Weights of a small transformer language model: tied embeddings.
Each number is 500 + 50 x the weight over its row's rms, rounded and kept within 0 to 999. Layers, rows and columns count from 0. Numbers have three digits each. The size before them is the row's rms in percent of the matrix's.

# layer 12 attention query, 96x96, rms 0.157, rows 73-95, columns 0-95
082:458457533480520408516482470546507589511446554537469526485539529566601446538507586468478551581478558446415495594427603538549468538445468473445554464496523541610612425471527480404476484451541495526526471468530442582496458453441490479568418486451528477449497455488558447446487458479495577525
081:476472467502425566505504470540591571443532535478493521499520556550434508511485481468494493591493491508536519458491468425440528553470516457507512521504484519485550472420472333523439585437502506517467463448389430519437500594426489560500454470473458485538488521404512555434387546464358517448
092:512537493542479476442510524435524493463574428588532461427436495513604491530488449507398434542505501550583462501584502520538355528452493508531520624485518459529512535547433509503455483535543539472435568400528473522588522477564533548492483512474464456450594479454536456514444471366508550516
076:500431457479485581478553498561504512459606494389350522479500375486508482533520433572438434546460506491525523534498499457544537465518487568558480537525627518490586515453481530526461504566505438429539490437410465445456470495491452431505526474486507460457542545469411430551607463539513494516
080:486444522487514465548454544412465435550568520457479460441510488469455485560548514508607439510510535441489513469440529547403543527451634516348525381521452542473438491434516495508441499558433497499553562482514518520511469471433471551494378527488573457497474489587551498443462457463538565465
084:434515525522490571524501510600395502466486492504562492496506502569482548540572528446430493472431543502423491501501482446608491612442515604578461530522489532431512498491570436494432477458448514455609527522524397511453424423478530474511572630507525544497392462546476496488462507443474497459
079:555513504498517562516556477454435437493556529528497574468473498474466602450498536500532472541509388461474452472498414404507560565530471390469568517480513498404666501524554514451534493462455483559473515522530510590532441515461479481398465518505424509604476479475460598485440507574442511534
081:556490530517396476454497440451442494461437479465505470432519505480509385391552525467479524504517441485494449551438485450440601533490498526519470515581437496561514547489564534530539484468539547518610405436581558444416475461471545565453469501467457529470554503561443491535503587584415587553
076:450490528423515589494464426473465491441535508549555557548547470506543435567513540514565453479561430478578483509564454510556495518479471501535472576454478530582422496587465561492476598467515493519575494565477360520459500523529537501558519420457566588509488525470466474448637484499387507444
081:361482536507451469521464412571512471532560417439457486557554470607479447496470494495501513503546462491457448504518559413468479475491476461616494554516505501502543427597438593533519502453592473565522606516498455554452517516443475505486515558510428526568465474462563376579523455492483534553
086:597431499465410508571485467501517442450469514536621631468625443428575560496460456626479526507527417501509445574534510559493530566564482427469585501559478544432520518567518518475439458568502562456575490532496515474487513498491494459494500485555481498516437522430498471478492469550470583548
093:480485548504514562550526518515446591482465453427469540587517568663426583545530510463500499513476419479485488581555487532502488430570539516419484564543535512463616541481433530535515523602521587413469466533523488588426526520513505465459570458530560524461470507538519495452520412565469472463
084:490377509517565498517479430533504520538455501503562434532559582514464501509459506472471446549420578397503433551517496470540471562476617509484508474494534532522508488555542619541539503520460407535487418547516480469537594575487558554493488493486437457535547505536532610568543532430512411389
092:544552440477503480520578443427534598510468486590511588587444482596456446599508452541446492461527481485521419397497460492494529626491513445515476465494498569573502521497560530540554520593570494526522471478447481495489483548466458527565483533538444441406544475531580543517413520543574449561
088:520502533527495522513441511508551534503500418596551419464500495500459366442639476452494444545495477441551455484524499501543470413511416590437548462500449530488447451450431429558413505546426498545554500500480526447520555641538555513525425509479440492447478511464541429477547537471559555476
080:428424435395545422563425473469408542484528592517504456465508496470487464605478569501487496418530538449557457576453462519470435473514594545471457600439448445467539452496509556541489515553523557505530454533466542454514530435508400617477562455469456456484441511491481520482489452526429486417
082:460573417554467511477524537488595537524537470516508492541530419449580502484480451493581485503558502434459563547506437471524539559528491499485524528481417471470514524382512452475489448590558425416526482495611507526604492521499576478528544525533564550502550436392464522595512548435457437607
087:590437479478505559449506567515428495476371475456530500466478586550493419503597455455490465559473460586454475439484504568484553520442460574555460587481514561424448504474475424508453534538569521514570450491447440556487538471502435500588478525484559455506549516514457572493550428435593573450
083:499443468494465524441489520597526456566476388540545478518516425501524479546475499512464530515611447441454554585618464521479564521503541543429531511495569453419459526502561527558603515407510432470458455470403408559423467468450536477484458468443517516511558442480570524511431445499437519438
090:438553524522611519525510582588517458578503454520480525526494557519516588447483551513471456512569481481439469487502488401467485478533600503517495404564421487498562589482449492501485504421443522468555589545497413386555526559387519495511533413497450387473460467460461482439496541527532498484
088:528444435487491477508516456382462514562467593425540454466534432484555550545496548548524509496426468438487629512514430407479469527513500406456512536515591565547515543593476465485464515545486528469504525592449468563598362430522455547448536464565536452557487532492455526480538451538522513501
088:497457546566416525492538512553480511446526507472471578527522484562483446517563451500556471432643475535535495546496557511583441520471542491458514449558517574515543466522539475461480514502471549508348516436520524469540576446461589563517415548514565542486508531565506673478566442444522495496
085:408451466606521532512527477400399499525469531449514440467515515463518515575605519578526591471487547521478467540446472526480432585519494410526533462473531544404481548489521508453580459458553420489483514555521479435576478621533506495477497416585485527544532445445502507607493562499501573490
# layer 12 attention key, 96x96, rms 0.169, rows 73-95, columns 0-95
084:471456476505476436491404518498484591532492544550529530388521565477515464529373515557587564551484487482504440487379555499518567520449480438426566402491506413513512531493483487514434541494622535439503535524418470492410507464509494491515489565498445482529554409516432471528474611539530503546
084:526469556575455370497576489535488564537501466491545511420430487493398435446497444440502496517416526582467565473511417407570557452396492499522526493495537450419513534471558480551506564471496512493552442568477471493422415500516524595532578528441529483535474458481428518473516509538387554514
082:436491473549468420496510459477471483441528431585547476484407579527560495522474431484466505484502490592559491576601517553537492506446418577477455481472421454586422505501452528496433536563481448561481618477572513549533616485541527503584484566503475480566449505490461512440508602458501554451
081:563559581519539504527463509535629446394483436378532592396453459407568526450505526454567432561516492478504490528528501494529455530493511501485459508514460514490499455503466510446512468563641460510526540500492480410531551552472520513474542527480430542461514580474488603459563573521544561427
073:529406479507471466473423521509431549493549424445427459508492406498475468446531637556500462571571486524466479537478483520505444507574505595509488375514549564460537544480477556520427436463479563452505409493474532515473477448458509571451440448479504526593448425554502506488412474554411491431
084:533519537471506477541398446609532530514527480495555517483543541492489500380566540526466492459529383488484448534543527401534478557500583592559431506512502365470424576475505427503517562485564457464546487514458489582481477493465475428562525517485554474570458485416566557508522530432471467596
079:579553448467527522502598503382509503514505474416503554605440503440448499450479614574523506426423541551416545504552423443566508503511519561532530446507511485398518532563556494494537505502445457545516487458504545532467396489629465439555550515586411568548469475491502501512502487499513533517
073:571449501557410496429505473499507501517469603462518417442544568523507548518469522553497496532386501447479490540565495476541551528372569403475523520541528513431504549474430425516499443508490489522489445481572547499446458443386462461459476424499605553534465475509544620550537580476529502440
077:511525487369518532505424488454555453504569442540509569510606425501452472441569456442487471538472464597459547503568488532552504457364426583543494446495498466532500535546430543536514485506585510538514515580483483523522454347424482454514543497463508496514452542495527460513525425496396549510
078:554451516489453635483474590514512506498572499480560605495523496578442437476483481599510546485485469459416564546545525531540397437453508509553575531490431544512441551547500524506409414489555454511434586521563463514454434448551520611567545548483563512502530419508449480494510485522529438518
080:459565461479520425449406482515577406578397444449584524467591486474609502527464435519545497465527557519492524498490538412576534566493493490412498495485528589464480533474498461508409551480414522521552469521499425531487413511464378509524547499570527578441468512562474502444530491530422507519
086:611515605398498486502502470549549538528552491499593545536494468629539415460459497461509502500504462512547579504460477460554476543483541550405458602518486477423556373512525528513462531566539550503560489541529395485570479549438489441473547484508507485525565459558470435577566505507517552439
090:507470431527559506485483513543430521474520547481479469654530531548428396441530542560523466603449499579526496433573447566407513468525519504578484538512499464539404512507525565426495413448509535518484430504473497480425646439474522558464522437495550523462542569566545449480477520551499474497
089:487530528540437414606501501423504492428382540549486509449533507478497496508540477652501523494422535517512510458445418517495487557553442431464435505449472464499558495496554537496524460457524563549490446479566441412502543564480518416575517392501405470471509495547590462541472489505397436465
080:448547497515502520457463544522537483399504455528541447461502480569490485500533448403543506544493524509490444530468503611513478420452474552472541526508449391428437576400431478510393513640454535483536518415536482551458504531504582581509488435547497539489497455450563401539411448482482548529
075:603469453383573426483434547587448472476544494540409517538587469504522530525477438580518431437490455495501582469584469491540562592560486508539552514512490480467491525453508609506559467523533584492530543575440545480519532403467488553500474496551467493474389481550464402525562492519537546480
085:398463496520471525502530496553445576551569462472486635474531529514526516499497524554497458537425462474528510424558459438624571524523442482515447470497456587495553501551423427529512542580460432545522444479559523550496583524653573440465501505483518477470487475419556598434505520512502474510
092:513541601387516500493601555555466608510483506514539471457510569563461528451600557454526508538577563601516530491440482568562575442594498506520470509550446456539467486464568428473496503458538533489487589545541543448533527486416485454557491463484503554592509481519407527458493539472478539398
078:482493526530432519478475466549454361570537504539520530467575560438482492563475504387470542557496397476457448472482446523524443572358600555548393454570542506516538494520535528467454474471562500575579515438522474517436491451501510533457434559461471504527516529467490504421553506475393508534
090:517512482532521553493615595462491449532520507490481528559480496448544467453600540438427484472553463404397454386532564512448539521440499546597526556532514508463503486490487430531467472565492449444540484404472498530386563519432543568506529481528539399536508500480415457459451586524456513446
091:518535516459468443522466371444521453515507452431519550484464467468507495561447558538531510546534544570547588405570506449424491520606503470503560477415492546468523499549554506489627557517509502426476557592414483498590488483467475543504507570606561561570508467577485548553553532537458472503
089:467402475604459451397463446532441540504521412560563516475525450470489456515518518524478412496524529556491506568462450484508510486436481567393543532497590514470563519429547552448498541469555481540504452404509542397536461384457583448531539500472515448400514524499489560494481432425527436465
077:552519476511390550480521456464478481482462508468523559566402526544495552559504479506510304475483480546479468506533457494501530534422477457572441468468539558485559480558551421400506497433560419439478481467462527544495479496482547571475485479506460612518593449519485510470466516524554524644
# layer 12 attention value, 96x96, rms 0.145, rows 64-95, columns 0-95
086:439493577484512420552473609476490503426398599456541472557459539550457475555553468515584473540471506543452443469628441423530412526431429421471488489510537543485461540561522501548514453514552495516460475583491526600539577535498617554435464460525465507459454533522499486470541471497508455437
101:570510572599563468484534543528530476461410489491525474489539471436437499509420525505408523588519472415483527428532473439509394516518549521514560529445474601570575510462467509392448491500495530511391456501542440503426516422474504561500453479506496393505543474558611445493434467504557500454
088:461415574575492442562427463486496502527413521538452451479574457506545417448534510475505502461625496420459477432504472491470491507468433477548393474513476442495520450513604517471457509465600511480591476571527547481484429524509475514541481588546482474525513509611507591449588541496571573444
098:518423430486511479520458482540489588414588466430462470559484451520540502498490545508548493577490474544579560522486570444551434595521482487501503576478508513404536481405455508544539478460446581607486524421593492462376490479480503508447501484498526389524518524545456534595472497597507427502
091:432492521527524452452432460461464498650494455462474467487504417497547549608499517370535543591523468567443481498479483492489552534481539493572560493462505441485429542448616546500453536458422430484465449551513451439481544546583487560628535506471542460460538450527480447478566491502445528529
102:591434493593498500451475521480463491432513481526456442540496541601488500474557455532527527450480402476509540560451428465488493591452578533467530502394474475418417575495421436506509499542428429482505509478524553457571496533486459451526646477410489618521462455557467501551496485473499515572
082:503570490510453590441465535450480563501473503470372562487545630580513436611509573545438484430470497472451483415444472464537401614483493574435524497483586513534522534620506521485515503484531465497570502536522466535561475490425506497502529469443454473400468548454473528553541493493470533532
093:383533442483505395475530523515516535496490503524431495439472556453435531430528427556541563478470583587585555448519513499462489519430525461442495456431403450529553576465476528399414456474495588514535507502594487458472557488432427545508464576474470469528475453509527503570580482426452562502
089:486470582578490490511430416484446540479512634475534484492439504552556532461490524585437492465410499562454571522463446430486453459379490487514461473483581448574534485466466576547430528545545453521469466490538509483484608556499571440534499474527542464451383446474473496523482601579536486463
092:526487435561523502428498493507496497441509422552594499499560456505483544610503512557485541488352547582495459480545555430464495439498475457476481491516462465537525448513526463501434520339510440414576561497333490584518555484482491523492523562503481536547501496515585499530549424470489505523
096:522454478537513514543484556452519516485472497523426561511521513534415557457462488490464518535464521471406472546494490490449440505427462485340433455619479578560486549625460462549560428439411504438535542512542510424581462446516533483528502483533550483512507480441503588613536479407466536502
092:507520559537639445493484548483585528433504533440517568542554548490538517423487514457507524518476510439466557511522490456465473428472563484549488585495493381511512508558444439353568569491440452568486453485552540585470589517504516529435434616523529532425539507424448527480515504494498540547
096:560380434524634500504526496544455496493492456532497540422445441534521463580548530556463516478419445480488468498482421543635620531486530487459504552516467584472506500504493537420499446539563558521502546437603512508399528510426525470440443595507469480503532463527477493556503425491435472531
096:528555525460460404379440531511565488538517529504486516535583466484477532492494418437473452501497587551484506427447486485563541419530464449461544546518481394504476469450560501502548368464544451490558515497461521508545604549477405475503599539579529517541508515542554504532462378439452512427
092:471442513562624506547510527507458464507401541539505503537453478549472386503495484572565533485522544512510423430544466481530512485443532566449592488477544468567487536468494499572482504507452590576460488420453356484440475514457533513464501527554443552465537362457514595419468540463536482471
092:518404478464461541410546535509448532449485624503517453384530481464538512417426479541599390439525525544485478487597497498519558423474446516500508506510564445488558537559507502367440498536494468529503446479489427553503469456500565473544575432462469501471482537539516533560474375532477546533
094:391483440526504412445543505522487478459531422478511478462482450505388549461415559556464453420514432593432494392486557502547498511535547620523486439532470468551574456489596416613471556485506513547424489576428475475512519498473499552517500481462539535457463496482559443556477424520534482468
096:534427494523475566381488531539532547509563493523501524446485441520555461483509503479523452468538455475554437409475538435416497476572481452476466462464574514448581485524468515457503520551512582560520352513513551398552545437511521519510517538490483590560455350575378478479497471466466481495
098:480587477472515535509519466454532503487467534475447372415511575469408468450565484494479534657500436610519534478435455528516467417490391487472475578464495465477461570463452549469463509453545463507455563521552469511445427489532571507513479502551476587418508493504484502470424527512611427484
096:505516561470571495458522503388576549526497448512580437481474565616511506437478466518472519474579434472443489582527463598403514547534439459517400458509550448555479504568526520494523421521474463517474449488496560462543526539599429556514605465499547498561445443481565524517562579420519536517
088:510552444508555548464513476536467570497396556518409458489489427531543473473550533445510638539421442480508508457609495430441521470493502409479512429509513572454547481436445504480469504497480502525443620554442495491595518579435564466524551478517532480507451600556562511539446538467519526590
099:470537589489520541539471468468603497528467424609440561491452546487521549524404514569486491557440470474525435535484458410424499506545566427506489494562522433536488407540381455438460500506491504521500576354421508553432454498479458520498486418439544541469527550488486489497558449498486437445
097:570411520592467560483403532505506500462459580462419442395529496510481466466437459523547524524443501455570553468587445453556399509468558442490448536503418462489433549429534454455627586487538484509540488506587506433484473496454554525535492526473483495441523466439489545402478509548457561457
090:506440498441490609493559516511531439564464521431362450451521490548432487469530517502527561511527474535508473530478601577533448467468548553603486391466499486487540532543538493625532485599513556511514446424469540560498480473485579528466563488493512338472455509546495474539511506441555535529
095:446503456554558476447510522503410523547468509590525516535498475436506386513495524496427517555522390429544469591468520439454526544533550455466484493537556429619596600488523577532468478465542553408530498559550432512501448440459536467416539456453475456569525488494521552443557443539541498565
096:531488513493481458511490486545446458413428411434518555466539529577533450430465486475439510539511552507563520560534463442515508490465523486606540457553468471519497572443504550477546517513630623517526464442536568537372479537525492512375433437563496507476528610438505455454551482508575477509
106:509434456521396494456466529377514522475544496541513401530564496455432512533477492472539543514444480439478463464435464540383486532500463495496415427490535509497559548467467490513549576559458498464611524520515440377514584560514578383445487440468454524539427493526432414476553458516497465520
090:421491564481531489511412572485571499460441521606517444499496388508571437515525553463460350514470468594465559572425573506518490518503505573438475469503453541443541549436561463483469426391453554449527598503402528440527434501521502509474512534471530495497446565454482521441492504518485476486
093:480403466497459580552476505436489484420497514519492477433513503548399504578486592408549510432471536497562495468487443484488519510589486600481485572561460450482424567551559564501517506472476437566461472563460646562453576490538505507480535510453448487537394466448476552500468612486533503508
089:486531502542539575426456351458497494419588426556462473494528540468604439470544511576487443524546459559520517491487476516553452575539453452554526492459450522502451489425476398499554540489457561570486548615452400481461507489484536493500420534532456466548523545594463539537459543562517569518
091:459531511568470505406531561417453422515548526588501428567481638471525481509559544492512480483494542579554505550515555479539489574489489469436505447537533564518512455461542517427475598513582565429462533473522473534506538491536539599418548460439476557472479574503477408545435548524471615476
103:491482441569460558449444490454450471493549500512621650559456509506592514494499410471506518522510445525470563484471571636395500541486511520481502486515533467444572572486446475550429437423505484549425489518481523470533524486429549588533569503494504493503477420561496422515484611535532465515
# layer 12 attention output (transposed), 96x96, rms 0.125, rows 64-95, columns 0-95
082:556447508546416562451554455634450488522567498537499629428532578439525425421438490617432539463534485494478501515531558505467511525499524582572473533513543477481461511542430549528494508500473522489499521501483553461447489455433371436561522441376499482498502434484435559576496521505512507486
087:513466463550447487516520502474497478476544510466491557614428518570552387562443477602504491433477505524582488503462467506430473459454424527459429457455500466476464520478594397575504497462572518526508502476556578561495554603495513447463500413527496536557503592469440610429508469504427459573
081:420547597479523562454499538485624492494536439579446459563505537518533588506443439481556450482431407540479463487532479496482516508466493523546519518552466506428446592405428513583517483578453448528399452430503458438568493489482512542466536468445455524501456491373476447467452575534447461530
095:557575526514585509489456558428468426558415465563532504453516585467482331511534388490492542452451462473500472420473451501445539466484467476489565448480510492499458445473584486419493521472519521476571495482452579499562401466533597460547483490556479439459560422436532457458524498476479577528
084:594471505464478491535494432540558471414477559521582444501527492514589621428546537483536405515556468533469481598536455527490491398513547557465426565529498508501523574534452505457437440530465547498558498479502521503533486560452544445329443490472452579499563560576524473528503531478531549545
098:511485445528516512507536482435446497443526509477519537480520451446430455536400459452503479500512464500515380450493544515486490513517528469526545511606599519549531525525553542477538478453595553534674558547374467436406438465508577519462497475510501441388481512517466473586480504413489453458
088:508430391505526386540532494538544427458550551536529539524434482500446538539533476502572532477455568618535470478518442551471510480517555455575527484586523593513455417552480516542606550521568483500547484529482580499491508530481503576598498589572537548458520417497558482602478487554464498564
085:521510570508496552423476511565543475430481506490476553592504485557481339476490518466495468576445431463382461391485516421489548434532498469480458552452489485357534519476469454526509486466499468531514509470543459443431446517491484416503511400530535477558513509436513453479375489551572480448
077:488547451566455502534552499517479463558456503497512606533533569479458472557466544578494462571584494466498449494482468506516512634503507583513582521469416540474528478492434475516487449476422611496538514486547490504468451437520445553460456530599449535509618431503638511537497421497453425564
082:455596560372450504526464492446461552455478546424460451477479485490401516491484576432525495514521500476468487566519377515540513429512569548595479493406518547509506480494574562477562515533463631525513442529538483455482508523516368505488485513507457519595509467490363547490491552521505478452
082:486579450421525452452531546669520520481594514430477495526497561438495535540448545505472514516462555527505507543543487488636492542603511537567515544423559564483530494577460529535560590446577463483551518544489558432463544556476513450557480496506501482488497501481561437380452553526536468554
084:478559483535453522389462550409507510511466473589472458458529485440498484520521377541454474515518559562515477480457496512498537502531490563432395451454466550481534523416496441557371510424507575479495456503482502436481501544473461538501567386530431536477512569532500586586421426493563481412
092:546554514465503465597491546489567562466552515497486499550472513533488407454498436439507493515455475515614454469422562447421464612437458471573493472515520444579492534468527517442427559469495585451530445435484598512538427453560582541535497510443567519386510477505519498433435572569499450499
093:415503504424477531578525420450468552527516398366500508500510525447494481505513600487453559512491507568434506566537467496468508417417614481412450475509577532374605589499449485469507555516481486478489513535439489457477510521533475560486534440547481465612500470528470509542437486452545547462
103:545410526503488463480502551494505532456554471549437546484532628490405431456466413470517448451438415443514543516511464520435480507528365461489461507475452435514562514526477480518517414510555497494481459503558479455440464549521572560555471446365535538552498562480550478482459507554435368446
084:456494549507462388536466479476553499494526462400460546570524449479478469467530493413431553520509492429504603518407530494431479636493516477477528521459433399406438472492470531510497494464451480446528566532461537389483425573522439476424520503550398483539470478565469487514563583543472494452
088:474514562505519516554494465510385488474433613551444496547443518506485579510596540414584406541397471452522511647470494500483504506551463487511536536490554491429532470519484547515559436497483410509558470431512478510474561574453498461512465457454449490494595470602429577510489471563454542512
093:442474508511516392508414456493429517469454556478496518562528552552523538496521490582438516470446538558533502508501479487497509576518621445465597482542535474566483576519529498453526385504508485468590556606486524508414422546537578525542551466520468420377482454410486464546415469533491457519
111:502388596550576562500533565614581495566511501539585586450599488468544474470453498500543563514582534454472536489459606545515539503415553460523517460514532500525570530439481465482468534443458531535445453533532542539545455531481460475492455575484503536587513496535492579396563436481417507470
091:481467522496455520499467483585485488440546486513560537480523491381493661696509562517572507513480498471467481499568531497527490484488481500566554550530485529457443556519527461507432515516528481481507668573430384513495476457463483481440487471505467497483520519548420437427539502506517437516
087:467486457511476521457431535592534549521518441454572563521545463456590494463483491474482472535436478460562509451437435517575488516501503540574507479590510549516551541589587419502567473505437535612494438511551605434433472404556476478467500520502489518507519426455473548411649527504519467477
088:474588389513497512439572570398480601521514602469616474475517436453406525516587515532484499457514542555524602384511481576451401466482436555463528550529507591508433486467491506560465507544534529520515494593538493495450508505557498559538517454539467492472572514459458519496514497462523499577
092:473520498531608512443521574472515430555492419530468587553517527507569425432444464555488496491486424473522475529478547542532480498566505469441407530494538526556549501431422489613417508459511496562592465517501529375538570482500513502572522461499454478504582615469548428476599494448493440506
086:552455453541508420436451422521471568404543439576493528557512576494612511528582443494412450564489480456537444505490470587559524515477460498487578601579531463507482469509476563519589513444452468523452501462460477513543514489610476365526464521498535516552525460429577477438449490502494444495
093:497494445531537500576479511512529509383556508442486441583461470593553613500486500542604450434489528510568445447462464485475454517498491606529546550443506492451457445499480458510554481488517554494414444549587532456489478525471625553581435443554592591529541498470495497577532537497428490548
092:527450580537573496450456602414467540516479447566397569504471551507536441586571419492491526474405475423490507468465563599544493503447448543541479476536498519516438472453454494470426521580505485525465452579509486478531583439522456531520536408534521465428520470558452551446462469439447584420
100:384559445488544506577483459588462527470483512456462579526530557470537568456491561490471553455524433513521458514573640484601511461490557491505580602498555514568461481501508479487496384427561518504514548465549534465493400449431507564524538501572503415525447528482519533546427522556424505524
080:541475489480524599555511499505488486495453462448530426487581501533455489572483401484490559547491455526443572434501404466527421557521508449570534441479521517497543473490472538513574483511551478534545383478514528434564450555473418381522458398498490565414517400550487492511594588479466539567
086:494603546447524498474566456466465455483452540565501470490426507502538489486416513561465489577591470463435517559537515386471533448455579501504520449518481523513448475491463594573519433507594494510542539500534443480462461435468545384542480567410500551468568495593507521569556449550525371477
087:567472506540604515525515574522469460586426574570515500446532469516481546470479469479527576536500478435453506421457614496463491436544513514499544469581453509524495596453545514530510487430531510644510516406528583508575438550585535524420569459489422494466438536467423526441550503556482529510
094:558445446431473550536586454459490428429586479431486559541437444504447535500483514542540439455520402495449539405522522493493521436598553478562455497511457533500419484519500512521589364393456515463477477462573494459586519510502553461511528538581543474476437524538467606525487555462540481546
100:489485536498447424488478491453407457494573484486580423552511508511441546525494605574547439560540505459520445466558462425520537510599520477514566471609427465517514486629573640488531514550536557496544549530571497503580407537528509533512544430541529525547562512487461495530457465529520549556
# layer 12 MLP up, 384x96, rms 0.159, rows 0-17, columns 0-95
100:488396567662495536487469538344538542543548520458500449517506587524409448405379494541542514505446509548621504476519457495499414529532539494456493495497473399448481543507516521499514489461484479511490505481473506498435480535478529447549595511431577538472440461520554562547458526489475445499
103:477383513530509440439531393534448556429493490448554511561508520472460485521481549539461505586478487556500544470453520573538521492496627615466576540466461459474466514416592617564488438480450495504519538478370553546470492512499491465439520477513433589503551517502427423486520468499482427494
085:550478493476494443452525513483547558487515476460455546538579496456567488512591529459519463512602538486511565527457564525514488610540461568497451514402411497460499538532485490399454489400510457496612507581523515383507515562553532405502410482557471536569490599545518566411478477456517521517
115:445493482547506557589530453573490445464550529514521505485514558471585549554471521646444459437492445497514401520532530559555533501446546540466495445496514557513536524563467552512423529553366527499589593435452511496462365526547496452499476416514472510510484492527493426500465548570478552416
088:557516389386541511429537533392515487567479534503474515498530448442570410535489535537416516490533440524508627504539479462521526502504566596427449445479490448532500432617495526524401522458453486464473479483448494452505529572465502451480507396501584435542563536485473464490543522489416441485
105:431475455453485455497547471494493567441532470534563459537479445466543519498536519517503486411442485484527532592539458515453510484405610450443536427451518503564521508489536433532451549532540500566546427541433511559410645429496524447545536465495584535629413544597519453484492486508471472453
101:508463497566422584520524489524474399542486467524471576457525431472538533491506553512468464544504475484546543488529553581495493531519469450561519501447530522485534401468443536576475447523402518494530460457452496438610548514493422469543587593543515598454425498523646417487597549508470470561
096:490447453478557382578545530569471561395525473516490568520534468485501498503507494537476474500547383495423533545482480499496503574525516390450538521465519410454516497500489512504474544371471540514462518515473527546564588513460516497535508497589414428413415564432542558504448492565376521485
087:479459508476527592474575448509495383546540628528496485496508421466572504360546413478536436513443583579527475522522520542476448509590533473455530553551526581555435512513512533504500422543467503568531458525525470497506519552586496444391442497458541501498500603501545526495466545567517430480
116:415441456532409452562467535611454533439505498555450506595502435431463546448467456555508462492494466465482453486450493587525537476541570536531460477540482482502544457435528554556425573547472546499558479641491449561483554460389529483512484571459482415438453521528469505578440514597519514494
107:456474453472467528554534476472568540573579494422451497530542472564487514589527453482539477462575538582458493538523573445552551470422527522514449491538398425522532540450537459475538457446488558612493589366489458508426398419449506462489490481484514531514531551482443414470402541472505550509
094:527470473454512573471543573488618537491522524453572516491403469447568522449438484484533529458437444445418560481526471498484458424525544460458562519560516493516484567436470518384543547563521472486459563535437489456558539503567532497466424482599464415510454544462552406586478509388470562493
093:479460461568500546509538488476591421530541532479577495623594518447436567438603433440463493536479533518511576517530446535554481588443595494557391475422566461440395472521423529489544522485471507519519547495551464457520511438449572474466421571531479514457481452564512489426525502485512490519
100:572465411573494454419595481587457550526510516567526458526527423513455457418491527534491447494500451504505517463562550480490558528520509447526517536415509452477476451426559578519544452466421510422594535521485527555519382415531475488547518537597484476484555477508494463510581490353447558475
110:496482486479492491491549414466477564456534406470514499614518472560521581524534545460524433409508492563396496541551570493441490554528591518416478514549563491621460503457530512485545515454459550616579502479490443406422557458437506492525439524530531466502613511571522507477464434485478518559
105:531454494605499577541485418543471527435528487495487479553486458503473525593574452595430469548467496495499519453563536563408452546546543539487465518550482439489508584537498557499483517473528546551524496640544533517491439483510399532463465465455505548544591534570485524350537533525487386526
091:441483515525463544535505602488390584521465528572429544494453571532487461499495483507512563526555505555565556431470529423513390428410601476585483482396527443568466514471471571488436406497539473452520463511520488487524450520470493433468527470515476411502562471438526515486546509507574392432
097:572505454532489517455473412531558468481565509440443576461443434543498523605570447542488525432575579453471453499480492512509560497470494459464504589567486540511524454464575561449470520401435560488535525468541450543461458445449389518436490513580402534550542482491432520515539558445421554413
# layer 12 MLP down (transposed), 384x96, rms 0.166, rows 0-16, columns 0-95
092:410616436410505405549535577573427500489495524494515540481518403504519562522522496459464543468547502565351551552438506529558499484464435436465494533454631531471512487525540562490486434480401534529450502568472407530563440487525543503600462513530522519533528446483564493514519510482540475460
103:514510535454454514561476594459458480527475569499399584473455460519498451422521451490449531490582428464424382558446517514455474424522579529549476432638580547500507454455483478442436515513510465528472476540541457502401522442523537579547470553456431464467529478528479543584475550574494566479
090:420524545412490491505509443432527449464500496466580502435535608512424547560507558416529505582492365508508515414515524484619446460510477532598490423534492567560500503545510546535549586520458538457525495501504456502573557553490517506491585486526534458384434478479457514537453440531573533549
109:404621600482526545534494503551558553457503529533481546518518493413474554573494498592425565508524465472469487547498564469442578500485482570605577534476569444528495467396416504544502386504452509437433452495539463411501508543502495438493529517485483581449480574549465510424449455518536462524
083:546482540446509457522575460558461507530457470533380548513552440496529486441531478502480349560487424515492437533422575472481519579476569425537545577443527527496551481434543549446473507434525491519534587463510472455524389542534535529462487459561401497508420516522466551518539527537413513395
102:467532492554556613484430516491542520512509514476553426502522534633433494464481586576600565479478476511475430474581617497550452474530459529529407562497513462484519505481541487464447549488564494501503586405482539481496559562435516496501540556450494515457558428545505491490433475585406605521
112:470529472507433471419413556567482404485403503506476485420448581454440447576504538507493536525473505492547487496531510504430512454552468479521508485501490425477555469512492639510482490542490499528458463432533410516459562501459463526531545450371433525565475442395481523539578594574398473535
106:519515515452547567509423451479590525443544401569515493484458478540470476545500479406538534665496505525456475516467532426396520452554559392558556460556439504511494552457542520550518481516559474500429494422583536474433591476546515606543597464509483527541547481559496501508478502542551487514
085:555552451466515518531454557474572470544534442512383484470539589530491576430433511519521450521578541457555443473523537541459477459535559519545510503399619414557606466467509559461460508489498469469462510512525481511506359504540494467455515490605526494441531472436433405481511482445507477606
104:521482527554585428503588483481660473469563533509517496570489525535480595529470423502449441485527433499435493473534515572520578529474405422519468500521522488494517468517467499545483466456463548575553404430495575516477537518466552394555501526506516517480405372495420445539504518490458408517
098:512530610462513480455492448470587437562409549481517563508446526545471552494547591484546531507577507439549482500466541525463526501579617448454467473546449484471519547453537486470580588505489516511466521510533529502519582582492510483594484457498467437436426473582476591483479355552580459524
086:472524531497547442441505512502462451537554376484552506508534527548467512468502549581649492575532503533486380528545533579525559526435452578499493485406591530502508490485437510442451494409443467439560473471530414393502491459501485506522548523566495571442509487463483454521520579490432584557
101:525489513464459457542532548490583410509551467523515549543433561523543421479423468476431469455481397590521449478579536456548441445496518566459469472473486462637580570604540396485591545515515430513520533523494517508503517518563528560496552453510421543520447541519519483513411466426555491562
112:444593568474439502551531610556497516414494560476537455548423614540462615508574493521469486451519456490539471460498572580376560493434538515416484508422505484530607506476487536557478520496505528460550497476605557547575485541473474502470535463443492533480488547526495456506486499544458622490
114:468527480513415504487520463446551587489570501600591509471454555442489553506468478458473466481509516492516564530528580512503494471503618444494473505436486452509517492476554501487458436505487586488429508474637463543534471480489512476598480501607586514569519418609478414496560451476555627469
110:554522467493457554522578453456544474600479560429468505358534511422538505492465514410506514509485455593420595574494493539471477531433560511436491487473490593517412488474539489455544493598504481453513512507597443568494458472487541539504453476463461468493560409520545566547413460394490536525
094:458383548465435507471435461492515458488507468477602495457544483501547470507443461428591524523512566533402515537534502463557563482485531551450521487601428513456445476639529523521524570486554500507463529466470548503470492430485577497531470579494471560484477463487490421500372470475603412593